{
  "d_mlp": 1728,
  "vocab_size": 18550,
  "positions": "rope",
  "tie_embeddings": false,
  "init": "normal",
  "init_std_qkv": 0.0202,
  "init_std_o": 0.0,
  "optimizer": "adamw",
  "lr": 0.00081,
  "lr_head": 0.00546,
  "schedule": "cos",
  "batch_tokens": [131072, 262144, 524288, 1048576],
  "doc_mask": true,
  "train_tokens": 1573000000,
  "steps": 3731
}
Each number is 128 + 24 x the weight over the matrix's rms, rounded and kept within 0 to 255. Layers, rows and columns count from 0.

# layer 9 MLP down, 640x1728, rms 0.0351, rows 64-78, columns 1296-1511
[[131 116 134  91 121 117 103 140 147 127 118 116  91 133  85 122 161 181 113 108 101 113 138 101 112 119  96 118  90  89 118 133 137 103 161 160 136  75 111 126 114 153 151  96 129 119 137 146 114 137 144  84 107 143  94 138 129 149 147 129 144 119 115 158 136 130 145  98 136 115 111  94 151 138 143 101 137 198 122 154 126 129 111 152 150  91 129 118 141 121 119 108 113 134  84 127  92 142 149 164 116 138 106 115 139 105 145 154 126 144 117 105 118 118 153 150 179 153  81 151 115 140 140 107  54 154 160 112 123 136 122 166 141 105 142  93 130 164 118 150 109 101 132 130 109  94 146 110 122 107 112 148 168 148 157 115 151 151 125 107 159 137 140 129 163 119 137 109  99 143 137  78 160 147 124 140 138 170 121 117  98 104  80 156 155  78 132 100 136 130 110 144 113 133 112 136  90 148 111 123 128  70 124 164 153 146 147 108 114 169  93 121 133 117  97 125]
 [100 124 172 164 135 106 129 147 160 128 106 114 125 129 136 162 141 119 115 101  96 122 102 107 143 149 134 172 121 151 152 122 151 137  96 102 118 154 123 139 132 140 123 154 144 102 135 113 110 112 151 127  80  92 115 120 120 114 171 146 160 112 111  83 166 116 113 125 135 120  80 101 119 139  77 113  95 155 121 113 157 143  88 128 136 154 128 129 117  82 131 161  95 163 109 123 126 161 143 111 102 156 149 161 144 128 120 119 139 154 129 101 123 139 117 147 104 159 127 138 107 148 119 111 121 105 101 152 146 102 175 127 140 129 107 110 125 124  83 170  98 140 157 134 119 109 126 155 110 111 121 107 156 119 110 147 143 141 134 106 115 162 119 100 181 164 121 106 121 108 128 113 141 125 124 150 167 124 110 130 121 124 129 130 136 125 120 133  96 121 101 102 104  97 115  85  97 144 144 130 136 158 118 140 116 123 128 142 103 157 128 124 109  88 135 134]
 [126 102 153  99  91 126 107 133 116 169  92 167 126 127 134 125 157 144  88 146 112 119 153 127 155 204 116 117 117 156 148 105 135 142 124 107 119  83 117 104 148 146 115 123 156 135 145 123 145 132  84 132 107 150 108  98 127 121 120 119 149 162 119 167 137 137 133 144 108 151 123 136 150 106 162  97 114 161 129 170 155  92 148 152  97 116 151 157 108 161 126 115 124  94 131 156 124 132 149 117  67 127 118 127 127 166 154 102 140 123 148 145 108  97  51 120 135 134 132 130 127 157 128 116 112 109 147  96 134 104 114 136 139  94 115 160 118 149 121 143 118 143 164 111 122 108 135 116 134 117 117 113 147 100 111 155  92 136 156 106 132  94 131 115 130 114 135 127 114 100 115 199 135 138 130 131  80 121 109 150  76 111 118 139 107  86 103 151 105 118  76 108 134 138 114 113 100 147 113 121 149  98 153 105 140 103 123  96 117 134 161  93 138 155 161 122]
 [109 103 148 128 151  70 130 148 110 113 128  87 102 123  87 102 133  92 103 104  91 150 117 157 119 168 143  78 176 128 129 155 149  95 130 122 134 101 173 121 104  96 131 151 129 114 130 145 151 124 138 104 108  88 107 155 163 124  89 117 128 128 123 124 132 150 114 133 140 120 101  89 154 125 141 112 151 115 119 170 111 141 132  67 105 114 126  95 128 140 118 150 112  96 173 139 118 114 108 100 127 128 141 177 156 124 122 152 143 132 136  93 114 120 110 148  72 101 112 123 126 130 166 139 124 179 146 127 110 125 137 169 116  91 146 135 139 139 159 125  92 104 124 135 138  94 130 126 150  97 122 141 123 179 152 114 113 138 109  80 144 169 136  95 149 142 108 139 108 175 155 103 159 148 130 112 119 105  97 187  99 112 129 136 137 107 135 123 180 141 117 127 105 125 132 148  86 123 156 152 165  99 105 129 133 118 115 107 152 148 144 119 130 122 109 109]
 [ 69  91 157 103 117 108 104 111 132  84  89 115 119 108 141 145 121 157 125 143 122 114 158 106  99 116 104 145  78 136 143  66 159 154 155 119 116 159  98 153 136 121 115 156 115 140 111 136 155 157 151 119 138 135 113 133 155 137  79 140 167 100 102 126 111 130 103 135 106 128 123 139 119 102 107 107 165 182 155  85 158 113 194 130  97 135 128  88 151 136 160 149 127 104 157 122  68  82 163 159 100  96 143 158  98 161 121 128 129 169 142 115 167 112 120 130 135  74 140 167 133  98 127 117  81 132 117 128 128 128 143 102 100 148 122 153 146 143 121 113 146 193 109 126 117  93 108 114  60 113 128 135  99 142 151  86 136 101 140  90 148 156 133 119  75  87 120 121 129 112 157 141 127 145 127 147 118 156 112 158 135 139 142 126 151 105 140 120 132  92 137  88 158 140 171 131  91  83  88 161  97  94 138 119 142 107 101 127 119 154 132  97 147 151 106 102]
 [157 173 111 122 147 115 162 137 111 146 165 120 154  84 127 154 124 125 100 115 152 127  67 134 131 131 131 135 150 138 130 133 160 105 145 152 126 179 137 135 155 143 138 110 157 116 125 146  96 151 123 109 171 129 126 151 101 123  94 134 137 140 134  78 163 141 165 100 164 131  90 140 125 129 144 175 145 103 122  94 116 118  96 126 158 130  93 142 146 144 145 127 139 129 116 141 131 133 162 160 132 124 178 130 133 153 123 114 104 100 117 154  98 117 100 117 152 130 126 124  74 142 114 142 109 108 151 141 115 167 140 148 158 117 135 120  95 143 108 168 116 124 118 191 124  84 123 156 111 101 128 108 116 167 118 165 112 102 111 116 122 141  86 116 179 125 140 121  99 112 161 137 149  86 133 133 167 128 151 153  91 124 103 117 130 126 169 129 115 132 156 134 141 102 135 117 123 187 139 135 174 115 117 143 128 189 140  99 123 113 145 134 175  90 162 129]
 [131 137 143 133 153 104 148 149 150 117 138  90 102 137  92 178 164 124 118 137 147 157 150 131 143 140 140 129 100 143 173 127  95 147 122 129 162 137 114 148 154 129 142  92 130 106 144 127  99 128 145 136 141 113  91 129 172 122  93  99 135 138 118 150 127 106 124 104 150  97 157  97  88  98 117 187  89 141  98 159 149 124 111 107 170 140 124 163 122 116  89 126 139 140 142 164  99 153 131 106 137 133 143 131 127 123 111 109 130 116 145 124 163 163 101 124 115 123 163 117 144 136 161  86 139 123 114 142 144  99 164 158 144 108 134 122 120 122 121 125 128 156 137 178 102 126 120 143  99 122  88 149 117  85 144 140 135 102 133 133 151  99 155 174 143 136  79 122 175 144 112 126 136 137 129 136 168  83  68 189 134 125 108 132 126 123 132 127 142 104 102 101  72 175 122 101 118 153 149 109 122 131 144  89 119 132 118 131 156 154 133 142 122 130 137  80]
 [111 132 115 161 101 157 157 200  86 146 250 111  44 133 148 109  49  62  62  31  68 162 129 137 253 131  83 133 139 140 134 104 115  94 225 107  65 146 128 110 190 149 121 195 155 170  71 195 112 153 167 230 152  73 119 105 133 153 172 255  72 121 157 213 165 175 140 123 128  81 165 196  64 197  69  32 151 106   0  51 100 124 255 132  62   0 164 203 180 166  91 114  66  99 149 206 107 121 182 223  80 255 225 105  10 139 163 149 141 112 196 125 144 239 165  86 158   0 144 199   0 120  87 217 203 135 248 192 107 164   5 157 174  95 200  91 107 101 112 126 155 153 116  67  94 200 122 236 190  40 110  83  98 139  83 116  89 192  55 134 126  96 113 154 133 114  16 200 173 135 101 162 144 255 146 142  74   0 169  70 180 209  66  93 125 236 130 106 173  59 238 174 167 137 137 105 143 103  69 207 169  96 242 213 155 104 104 101  60 137 196 121  97  55  63 107]
 [104 108 120 149 131 157 122 109 158 157  86 147 164  64 109 131 132 152 170 132 126 101 121 152 125 114 151  97 143 140 118 149 167 130 104 118 119 173 155  94 152  91 136 117 124 135 132 136  86  96  53  75 151 119 137 126 144 136 152 120 135 166 100  97 103 127 102 133 122 148  96 135 117 112  81 144  99 120 171 103 155 120 107 123  86 129 131 193 128 146 176 132 147 124 143 138 104 107  93 129 125 148 124 132 122 169 167 103 147 114  96 115 126 142 119 123 135 116 135  97 143 134 150 129 119 145 132 136 115 130 141 114 128  98 111 133  91 127 137 150 140 132 133 143 204 145 152  54 139 151 144 147 112 151 111 102 159 150 125 120 102  96 131  93 141 108  93 133 184 165  99  98 146 132 147  99 143 129 134 111 111  96 106 157 130 150 177 114 110 166 186  61 130 131 168 121 153 130 186 142 129  99 142 133 132 127 143  94 139 147 143 143 124 142 126 120]
 [158 121 147  96 120 112 137 154 145 152 120 124 154 160 140 133  97  90 120 166 114 123  75 185 147 105 138 150 155  80 170 119 121 148 132  87 122 100  94 153 131 141  95 167 160 134 140 153 180 123 112  95 106 133 175 113 104 112 166  96 109 133 116 123 120 142 130 163 139 147 123 143 146 173 128 163 121 135 126 123 144 136  93 145 145 116  97  44 111 139 120 145 151 118 148 112 167 137  92 103  91 135  81 148 146 130 109 134  47  93 121 136 133 125 142  86 132 150 168 159 149 110 146 106 122 114  91 106 155 107 124  81 136  91 135 170 113 159 108 165 136 113  92 124 115  96 131 146 148 105 122 116 123 116 141 125 115 151 108  69 135 149 124 133 132 145 148 127 158 146 158 126 170 131 142 169  89 120 140 130 134 117 113 117 140 117 126 149 150 164 149 134 130 157 151 103 146 114 151  97 132 129  86 140  89  92  93  99 149 157  78 133 133 141 106 114]
 [111 158 156 133 119 138 192 141 141 134 125 129 142 145 137 191 158 126 128 121 163 158 100 139 133 161 115 101 111  99 123 114  94 157 159 120 132  75 148 109 129 126 107 171 115 141 147 102 108 155 138 112 142 185 109 104 133 134 117 133 158 100 126 106 122 185 100  94 154 125 115 130 118 167 150 109 145 109 129 115 138 134 118 111 119 125 107 134 103 145 122 117 121 119 164 154 152 110 114  75 152 122 127 102 141 141 152 101 133 139 164  61 116 121 132 124  91 171 130 161  99 142 135 138 123 118 137 147 122  99 122 143 139 145 121 132 146 119 137 124 112 149 132 102 125 114 142 140 145 128 161 105 123 155 128 124 132 114 142 149 160 157 122 111 102 152 130 137 146 137 122  99 115 129 139 128 149 132 149 128 109 100 160 106 123 102 123 149 140 121 126 154 115 131 103 159 109 126 160 113 119  74  87 126 129 194 113 133 120 134  81 125 127 133 109 138]
 [115 112 136 143 142 100 117 157 149 108 148 194 137 135  87 131 128 123 135 117  91 159 120 130  98 148 154 102 116 109 113 122 121 162 112 129 133  87 170 110 130 137 136 130  94 168 137 127 133 123  84 132 141 149 156 134 117 115 155 113 101 112 172 108 100 139 191 120 130 179 100 109 129 132  99  75 149  83 142 149 104 106 130 141 134 132 118 167 145 117 129 119 122 166 116 148 112 126 157 126 141 137 138 113  82 158  93 150 109 132 114  71 122 127 122 140  84 143 123 114 138 141 136 136 115 123 105  83 140 144 119 167 139  92 126 134 100  99 132 126 149 141 105  94 105 134 131 135  84 134 129 119 192 108 104 148 133 146  76 129 125 142 135 142 119 125 135 103  92 115 121 106  84 154 184 134 140 135 127 150 120  88 134 122 136 115 145  92 100 132 122 102 174 159 154 112 112  45 138 136 144 104 174 132 116 113 162 159 145 153 148 132 171 105 102 122]
 [151 147 136  92  81 112 145 166 151 130 121 134 139 165 145 136 138  81 108 171 156 146 134 186 123 121 124 144 140 109 122 127 114 135 132 122 138  82 127 122  98 147 111 151 122 126 139 133 139 110 143 130 153 103 144  92 129 146 119 144 139 112 165  99 104  78 130 154 156  77 108 110 112 166 147 158 172 126 109 108 173 131 138 166 108 137 107 130 151  83 122 118 137 138 137 101 126 116 139  81  91 109 110 154 150 120 114 120 144 111 130 160 159 106 115 143 145 160 119 135 129 128 154 148 120 125 137 118 144 108 139 147 151 113 137  87 121 129 123 127 157 138 130  94 122 107 116 150 112 122 165 126 116 160 101 120 158 111 116 136 105 121 141 161 141 145 146 129 134 115 153 103 153 119 183 126 121 117 133 147 147 121 141 133 119 156 137 100  81 123 139 141 128 142 136 107  93 134 143 110 119 150 134  99 110 120 122 118 107 134 137  99 140  91 128 106]
 [112 118 101 160 158 108 106  92 118 166 112 159 137 135 147 140 100 133 149 127 140 107 114 100 154 173  95  71 144 113  94 146 114 125 120 151 104 179 104  90  97 190  99 130 143 143 113 134  95 133 131 137 125 125 100 131 169 163  98 157 127 125 136 174 127 142 100 123 117 151 164 127 125 127  99 114 108 156 130 142 155 151 132 141 145 126 122 145 122 134 148 113 107 132 137 105 109 127 129 159 164 138 100 128  95 146 100 152 135 166 147 102 140 127 159 137 123 158 107 113 112 112 142 100 154 140 128 164 153 166  81 123 107 106 116 135 117 152 123 132 105  75 127  94 129 150 136  75 135 104 109 141 131 114 123 157 185 117 163 151 152 119 149 109 136 127 133 165 172 129  81 192 141 156 149  81 170 144 138 139 136  98 162 143 160  92 132 131 192  97 126  99 153  89 145 113  99  92 126 133  93 116 120 125 124 119 106 155  91 116 122 135 109 134 115  93]
 [122  90  86 125 131 111 123 113  98 129 111  84 152 147 138 166 103 130 114 171 165 125 134 117 159  67  89 108 105 109 133 153 143 127 127 164 113  93 100 104 105 114 134 112 126  75 107 134 128 115 129 103 126 117 114 164 128 110 132 126 113 205 152 115 144  78 103 109 145 127 141 140 142 123 120 153 144 133 168 156 141 145 114  67 177 136  91 180 147 146 122 117 151 127  99  98 139 107  76 171 109 151 146  78 122 118 131 175 119  99 142 119 123 116 113 106 135 142  82 117 135 108 155 119 115 110 131 123 142 122 125 141  98  84 124 112 109 157 130 116 140 143 133 136 127 161 115 145 108 122 149 151 100 113 120 152 133 136 136 111 120 155 134 136 130 145 129 142 136 130 102 125 125 151 175 106 145 144 141 113 103 120 113  95 144 181 109 169 124 148 127 104 140  93 130 156 116 129 138 145 128 155 109 143 119 118 147 156 114 141 113 126 148 130 146 144]]